From a checkpoint of a small transformer trained on Wikipedia: MLP 192 SwiGLU, rotary positions.
Each number is 128 + 24 x the weight over its row's rms, rounded and kept within 0 to 255. Layers, rows and columns count from 0. Numbers have three digits each. The size before them is the row's rms in percent of the matrix's.

# up: layer 4 MLP up, 192x64, rms 0.247, rows 143-173, columns 0-63
# down: layer 4 MLP down (transposed), 192x64, rms 0.183, rows 143-173, columns 0-63
# gate: layer 4 MLP gate, 192x64, rms 0.283, rows 144-174, columns 0-63
up143 112:146123130114130151102116123097091135129127124144136133121192094131165157114129063138106156094130092122137092126138134126153130090109124152113116153118147123133163125109103091125095090137080087
down143 112:119130120172113115138102119164146138076116139158116121147122129138093115149107155105133177152152214140146199130137145137102121159137144104113136119139125131146118117141161149133155141114143138
gate144 090:120122122136125131120075091152150129101173105085062153090124116169171123147136137122099123128163120141096121102140149150155159146174120116130113112142138121112143125090105127148096123122095112
up144 092:129112146092137081133127139128135138120103158139149128110118131104123119138150122137110107145114117150150157079113145171167135180141106169153107126133105158163102105147177137150061106105120117
down144 095:181162166099125144129100145128089129145152121155124132142102147139113152100130126079099113147146140146108086153138089106125089099119150099137122164106103130103112106163083136126145168135147141
gate145 098:086142163152158099113160141096159165116139115135094121124138120148113153137132127134090137135129098149116108118166175110095125138062173118113099125091108146146159115142128100106107151114119098
up145 092:099140085134108136147113122141115063146108101171161123089154144124121119123142139114132151121147143149120146073128083076143158137119104089147151150159122138141093150139109148094146129103111121
down145 089:128131095132166156162137139122129098136150110143113175143146160077187124154094175123150130080110116127105122135114087156145134118139125106126099129154129103122132141116105179156144148110097122
gate146 085:131154128158111119160113135114135066138137097099115094141134099166121139114115126095097107151165125119108158134138148147110132110154081153109118170140169114173122162127073140100134131136101134
up146 092:157076107135147121105133091101139165111126153142133147168113134151134111089121165131121133150065118151116100104102110133125158113113151125150114109140109199098114141096151131130123101163119126
down146 091:113122149108151120125097138143144144100103168127129168098131143126118091134134093203113168119095131143102077098120137094125174154113120126131088117120120129104145159096151127157117109149133104
gate147 102:096119109150133112101135179150103124168106115086108129092111108144133140101085095143133121121113128112129108114145139121135137161073086112143089126151146148160133095103183114093101105121139118
up147 109:118104151087106166135111110145154159111154107130124161093097163107140151140129149136113092071096074138141151170132162133144117147165097159139144123127141140163150115141107161128126131117155143
down147 108:112112140097108119113121125140140118119142161160128159106156153149095120116109173139115150124134143141100060125130126098098176151152133130144139130118140112168111113128122164145130214139134156
gate148 102:146117188143116125151103133103123154097142117105125123112108094113103128142170092133128090139147136110136123148136097101121137161099134153125148207115181124145112105160132119136103087107123147
up148 090:128148137118154133101113149141143106136139085141162148152128140148147145112120123119111139118109111197079119138151143126110141115153133131075116095129100094107150126076136120141162188159131097
down148 091:105115137144137120139138100099131135161156122141136116134147134170093126107113163161070103120160069087097094061148106118138128157130133127124102126101170144122132155147142135133142095122142133
gate149 100:141090166147110109139099132125123154149164090120143135137144134149144126101114133171168100128093166110134130085134123098090118156121122175096118151134100135134158123166164083111129113111085129
up149 100:114128126131205133127125096174125118137146178134154126104087123139141123186119174112142109114155144097127135125111108157130118148126115134192152127133131095170141143102134124097131151134118138
down149 100:098088113104147187152114139102150137103124151109107122130110159141145148103144100132145156106136111132110172167134106104140159118138122101158089113141074162137112145122122114133106189099133120
gate150 097:142113160175164125122092164111073157142167132147153172077089112129189109152139126147135147149163150129138120145110131120125118141146159141143126136161121148177113136144111128124145119115136114
up150 102:105097146111083094154130160130158121068120098101093151118135147151142141122107148102138131129147122118100130094123123136128074125111167174111139126123119093126115152126136118156110086189117125
down150 094:131165154152141116087173150172166103108138145135131113183153126127095092156103127124114149152134182120142099108165138141141159144143130117114142172133122113119140099161103119127119166128109097
gate151 107:121152123138159126211146120079140142144122124102132132114099120140123135118183116157148142122144112116144103101129134121141100100133150118141091125057140146122168126150089101139148148146123108
up151 116:122120119140114099132129069156158079161087155209127166115108131120112150137132139113174124113140117135134068118124129114141127146103106131139128115130117150131111087134149143103114143129099158
down151 115:129145146135136137121129156127110145105129097108126123098111157144135124132114158216088113148103122133111212128147102128107119103118107102097133160141122111112152133125117128132151136177094139
gate152 097:110136158157130134132138116115175151144136085110103171149116124121128141109149116116136065154153069129145123114150071130150199136113105169119126133105116151119158130131131134136102121130122107
up152 096:155118147124132163134115138146123127133127160116145160136101142135130144140121129130079177166149162153104132145140156145112087154168087117137111131165132122115108069137155074179126142125116152
down152 096:120140185141094112128100127133125159128143089140094117151094090128139137146128121183146121148164112120114100120136072089162143149107166144072129134135144125123131166132128155149150106127151141
gate153 101:173127127147119102175130158132110120162141114110111114125152145135089099125152158133140124103143158119127142144124158087128134142135084124122086094097136120107080150157115101161136165082162159
up153 101:112108097114126084153125097162115112139139143129050091125150137138126118108076109147138119113134114148093103138094141114086154127144155132128123122137121116108145121103132152148049122144138119
down153 106:118128086136134122146096144139124106082129133115153119125127109140146098117169110122130098141103145125154176080138121148105130139149068119073097119094119168148142114105105157151155173116141128
gate154 100:157119146128153163149112107129067124139134114089142141118100110181058109122142174136124138128148126160123128107124119093130095148122106128139096126169116115144154125089102142130116123077142126
up154 106:118092141112123125136128137131120111175086124115185098105130125107116117163078152129127141147124134152119139134095160151147134122081166125107104115097092167182112128136160112148144131087150125
down154 111:150120124125126101093058129146112174113147138169141157155144140118159148107152140053117107140147141146128148152134095150144115115134088144134137147119121127143121168141083160100146108116131112
gate155 107:095115115136119103131113176124103119138177097133159116156146133157182096119117107124100095137099143125143076115114126110123140182126146093126143156093157122129122132138116156140155074110151135
up155 105:159128129140119084135138155094115128082147162119112168155109127110144101114129128132163167142142108122147171134156150146125139146094187125122102122131153087135118106134125110131167123176090170
down155 104:092129172139160087134131109091154122102150121121083122146143126139094164160125169115151134132145130125105116109115104166107112112093142125097155142159125122146153117133141156190130180160133129
gate156 097:134155164120133144145095081115143139140142133125129161179115098108134137125167123139139112158179105158104101138112133162095130135113107163109081142112098097107085111143113090122136156163110122
up156 097:154094110138113122128135148127153156173112123149170142104099152125101165181124156130092159102125161133174154112094104112128135134119131128112168082136138153098129109115110129141093129084116095
down156 096:141124117147155134125087135134128112096088116157148139089140097176177136110054133129144150136106085140114136073111114114137107105140143111109122146157146144153110111130094131148159138158116130
gate157 099:106128142143131155132088158161175135137120152142152125102127135132121106113123098155138097154143114120120090173151119134101115159140137147112100132107142120116118108133126061128112139036118122
up157 091:090091120095073172091085128159142121124117156159109089121152105095110129122114092112128121133134161169139116158155119140102133143146145132152101119133077162110133121149152103129100138134105131
down157 094:108116109109130172139100132176157169174129148164099137119136132121106104110135121142140152116107083101134128185117157125142113142159146149132108112113115160116115138122072114100094109114166155
gate158 094:152125139084148082153106117139121140080129083143080146113166142134124101154099128122135104160107135122107095084175121139083151142138124175119099103137115156145104128142111158102139124128119122
up158 097:152122117079134121117108114095072144099129080106143138135127107131096135138168160117103141145098122170118138138157165125133102124121125151094109166104105109156143094143117173152176116115130118
down158 102:183110124179149129156116115104145112134138140142112114083137134127113102097122158047168102141119106111125122154149115121169126124115120107139178121149134084121116118136154167127143142115122108
gate159 098:119140118120166121114121130134071172094113101108125148143097115134131136118130151129087168122127120161125096092116136156049141156162121142152137121136146090103110122124123135172140103149163116
up159 094:168168149118108141166145120150134137122120121117133129091118121158079140123142155143145131098170136142127144145157175089156125090136110113174132120087120160124112151094095134094138160131139083
down159 097:092126125119178138116118169110161155149122150125130155118119109112125149128150123198111179157136114124156120125086160118128152123127139109152082141142115125145124100131186115086102109130120098
gate160 093:137125159144118124097136115079129098142114145086172125123112122160132146093130146138133143114109131149122127125182156080132099176132115102138140151147126167142098129146076105154174133128111165
up160 085:136125125181131153194130131164136148156138083128109167160136127112134120137132131140096098148127096129142126119104079125101148058116132167108100112133120110123144134113150107129099107093123107
down160 095:140157098155137074153094159114160146102086169172136151121128107123147112163101115160116120106146145131116089122144119092125148135127153158142093134125170079121159160101146107123126120129135120
gate161 124:156140139106089139161149153093167119146104143119182112146142081121107156132105126136124119110143119143124092102149091073096137131103088119105129147107147104131113127175129119103098099131105157
up161 114:184139153098151143136133145086126135109112114081150141148173127115140147110079134133154141130121139120127130161137155093137085143146123113102111129124122156134092133124120204118164129165114102
down161 109:105077072121123142116125140111100180097150105142131114137130151130108114134146129151138111140093182109124085118137169141119097107119127122138135129110073142147108131138087132087134142177107145
gate162 102:113116116094121126089127083181157126127130109141135179099109147091134140117134144145080107117147112144132100078164112119094165184103132144128130161115114164115137131131129131150138144099148149
up162 092:120162081128145138099161109195112127109139150096116100109119153116129130084124140148113162127133119136146105123175107105120108173121122124141132123079144105138148187103118168112097133141120137
down162 093:106113097107128131183162181145128118135133173137076142100157155144132101164161143140089184117142120117119153130106118151120113112146130133129109115127148130146111127099146172117148075135113118
gate163 108:110146089136153089118085137097121157154149120106186124138099109126148154136167133143131140107126061123106124122168122132157172132156143152109139134152141123150102125105093143101168139110115111
up163 106:135135148129143131120157133124111146109156162147130143124128120129168103125142122111104166141082157146170150179162109068131141162148151157155105126127133155089146110129138152119136185135162097
down163 107:112115150105109131141105110145104126149095145108102138110119137096133161091116174150151088090137111146095096135100145167151155129099123120059095128114066118120131130114116140109112101109132127
gate164 104:098156154132119133184131124124121141110088158134116108103115102116113119119169140099103112143146126178114080139136095117128126138133135145071134173100105118125130097162088127127102132080164130
up164 104:167089106166110116108130130129177124155131130105140152118133143140135148112131138189168134129082082123124117124139166113067123129139098125178141091134134143147138145146133120123117095164097132
down164 102:140120138125115153132130096113144136134092138106168150127119150139096124122113118216095140144154132132157139117107136130180154131099147097121123133097110122129134085132133086174186126135135145
gate165 102:131178094155136119123112100100180146156145132147164136125127147123140141118130137110096132130123122203128117138162132102125170100117119145129136202135154131139093121116104132147124129171105107
up165 094:195146079104097162098124091112155184157133140171108123159145105092097105103123126099114147133135106136105132139129141115090150106158109112144139133131126116101121117127122160143156145166114133
down165 092:098104113125133170136113144108125088101106130139114094164145130134076164088114115118108146119184182107167149112125108114131121137105143114159116100086107134112126123093132102137151108142109089
gate166 101:146133111132154111155090130074132113133119120155108141179154075136105106185093166135113113158114103077109095102149127119152151136151121149138106108140138109082128128124102142123106107142125138
up166 110:166133128140179131188148105123106132136177142154114124117118101108120111141125179120118186161113136114117110126146081133162125140130136159119103107139116149158112111077137146158163139146114138
down166 109:112124149083111118142111094162147143148129109101164149133114170123174124068147107120133145143125135185141158146096165102109129147121155088160137135136112114135151105163129112156145140138117090
gate167 093:112152105145122125141146143103102149146126168078164113106126110146104133121129119155146102127109130131112088154141112119143156140146139182099142165098136131151159090196131121130189129147117142
up167 096:100099089102086090125125145121147113118119109120136059110132156128109115140135135100126104130144122076121097110121143145136130137138160203097144116127121109109161109139121134117167109144120178
down167 093:103115101112106119095126127164121100103151076129129087124133140103104122106112137101145119125162156126134174131090133154144159083158161087137133149164110166140178163128121130111140115125096134
gate168 100:119110121146104108147159127116136130122094148048113145134153092112156151117145180143114109096144085141136110115108164127158149107137157160087136158147133125106168119089114137118121125117142098
up168 102:117116123081162106113135161101125134181105166124153125133111118171094091134113096090083104137135161117135136123117121109135129109156110123133134117146130102177111146119159131071170133160113130
down168 101:131188164107125135136115110141079147116150124174113156154138123077107121126095163132171124154123083133134137115143138154127088138121136127111108101074135148116104117139118180152115123158134126
gate169 095:149150149124120118108105120081141169144121150100085137074145147120109108123098117120095100099157164158094096113116130124138118150073151157123097142084100124115110122122147159112153146108137150
up169 099:192119159113124116130091084107109143126094162132140142091114123118072112126114149103143095115155141126148127099104098141083146116116109086117102147138111090156140169137141141126128104111159139
down169 094:101084149141176188114141146102109153108175114102115131143139155126116146113144113157132172112157146106127120166164129149138147109159136124136120091152116106132168177142131089110100116137132121
gate170 112:133168127092143110132139111130134077131111091100111108064137140158117114120145131165132122135173148105109123154163126100111165126122153085123136102134113107120136123128121137179131168088173120
up170 107:163182105078129170099127163115104141110124133134143144134090125153126126090120130153094170127120171111103154109152153126091099130138134142112145118141111179163087143147134106121150148132121104
down170 103:098119159112070108112123116146131097173173109114129131116146126124122147148143158140132147089170129101132138148065136137127140146154082116138084132131138111100104149128122142176178126132141139
gate171 100:135133100116150118141118171093148151135162087108173146104140082098105127134118104138122096106102138149140099118159137123165191094112108143123106125112128129170121130094147123137137166120134175
up171 091:107106135155119090076130143162120158152103083097105133146117103131155164157122159130111129103118137090143129098092143134118088125117166157151175120131129107109123167166099128123121129110161105
down171 093:129129145115144169162154101103100118159121123157164137088153104087114140130098129163130148145131139122122120155145119109135162168153099124135110113145150138127069094114140089112117109093179097
gate172 096:172138138080126112140151151090139108115120111111090157092110107113139124119136141123160113155162102124147164077167112096145107108141107134131139157091129175151138107136125112134086148143136171
up172 104:103087088108120099107133124138142140144121120131129064144109114094149114137103123143079148131129122144176103123117111128126113159126128110173143161106101136158105077123142171105129107103165096
down172 102:084156146157159131129161144110141127127109153140126160139148145143142171162136159101158151137117142129111168137092124103157093156138134091097134120147147137109163182103090133149104131143163097
gate173 090:125151145133096143178186129113127117159110096094153141094137123158120109129085138149134110115141142145138141114162143091153108164105130133176128113125141120144145096128053115122139094111117121
up173 102:143109096154109119101124156104112102137146159146097146109110126149113121141145070146141074142126142155158121173145088143124126105128160131114164109112088136175165131105124113138121143165124170
down173 099:187138139142115137129130153106076120152129089145127139160163137144121114169127128128151087120090100099062101116115142124115137114092107098165127137137160137088108111118138158124114134112092137
gate174 092:131132128134169124164130165112115135118167109162159146075156120120142113131095165154142096065149146109132146111130150116125139091122122104170156147153121126130122066106106110153128135100111131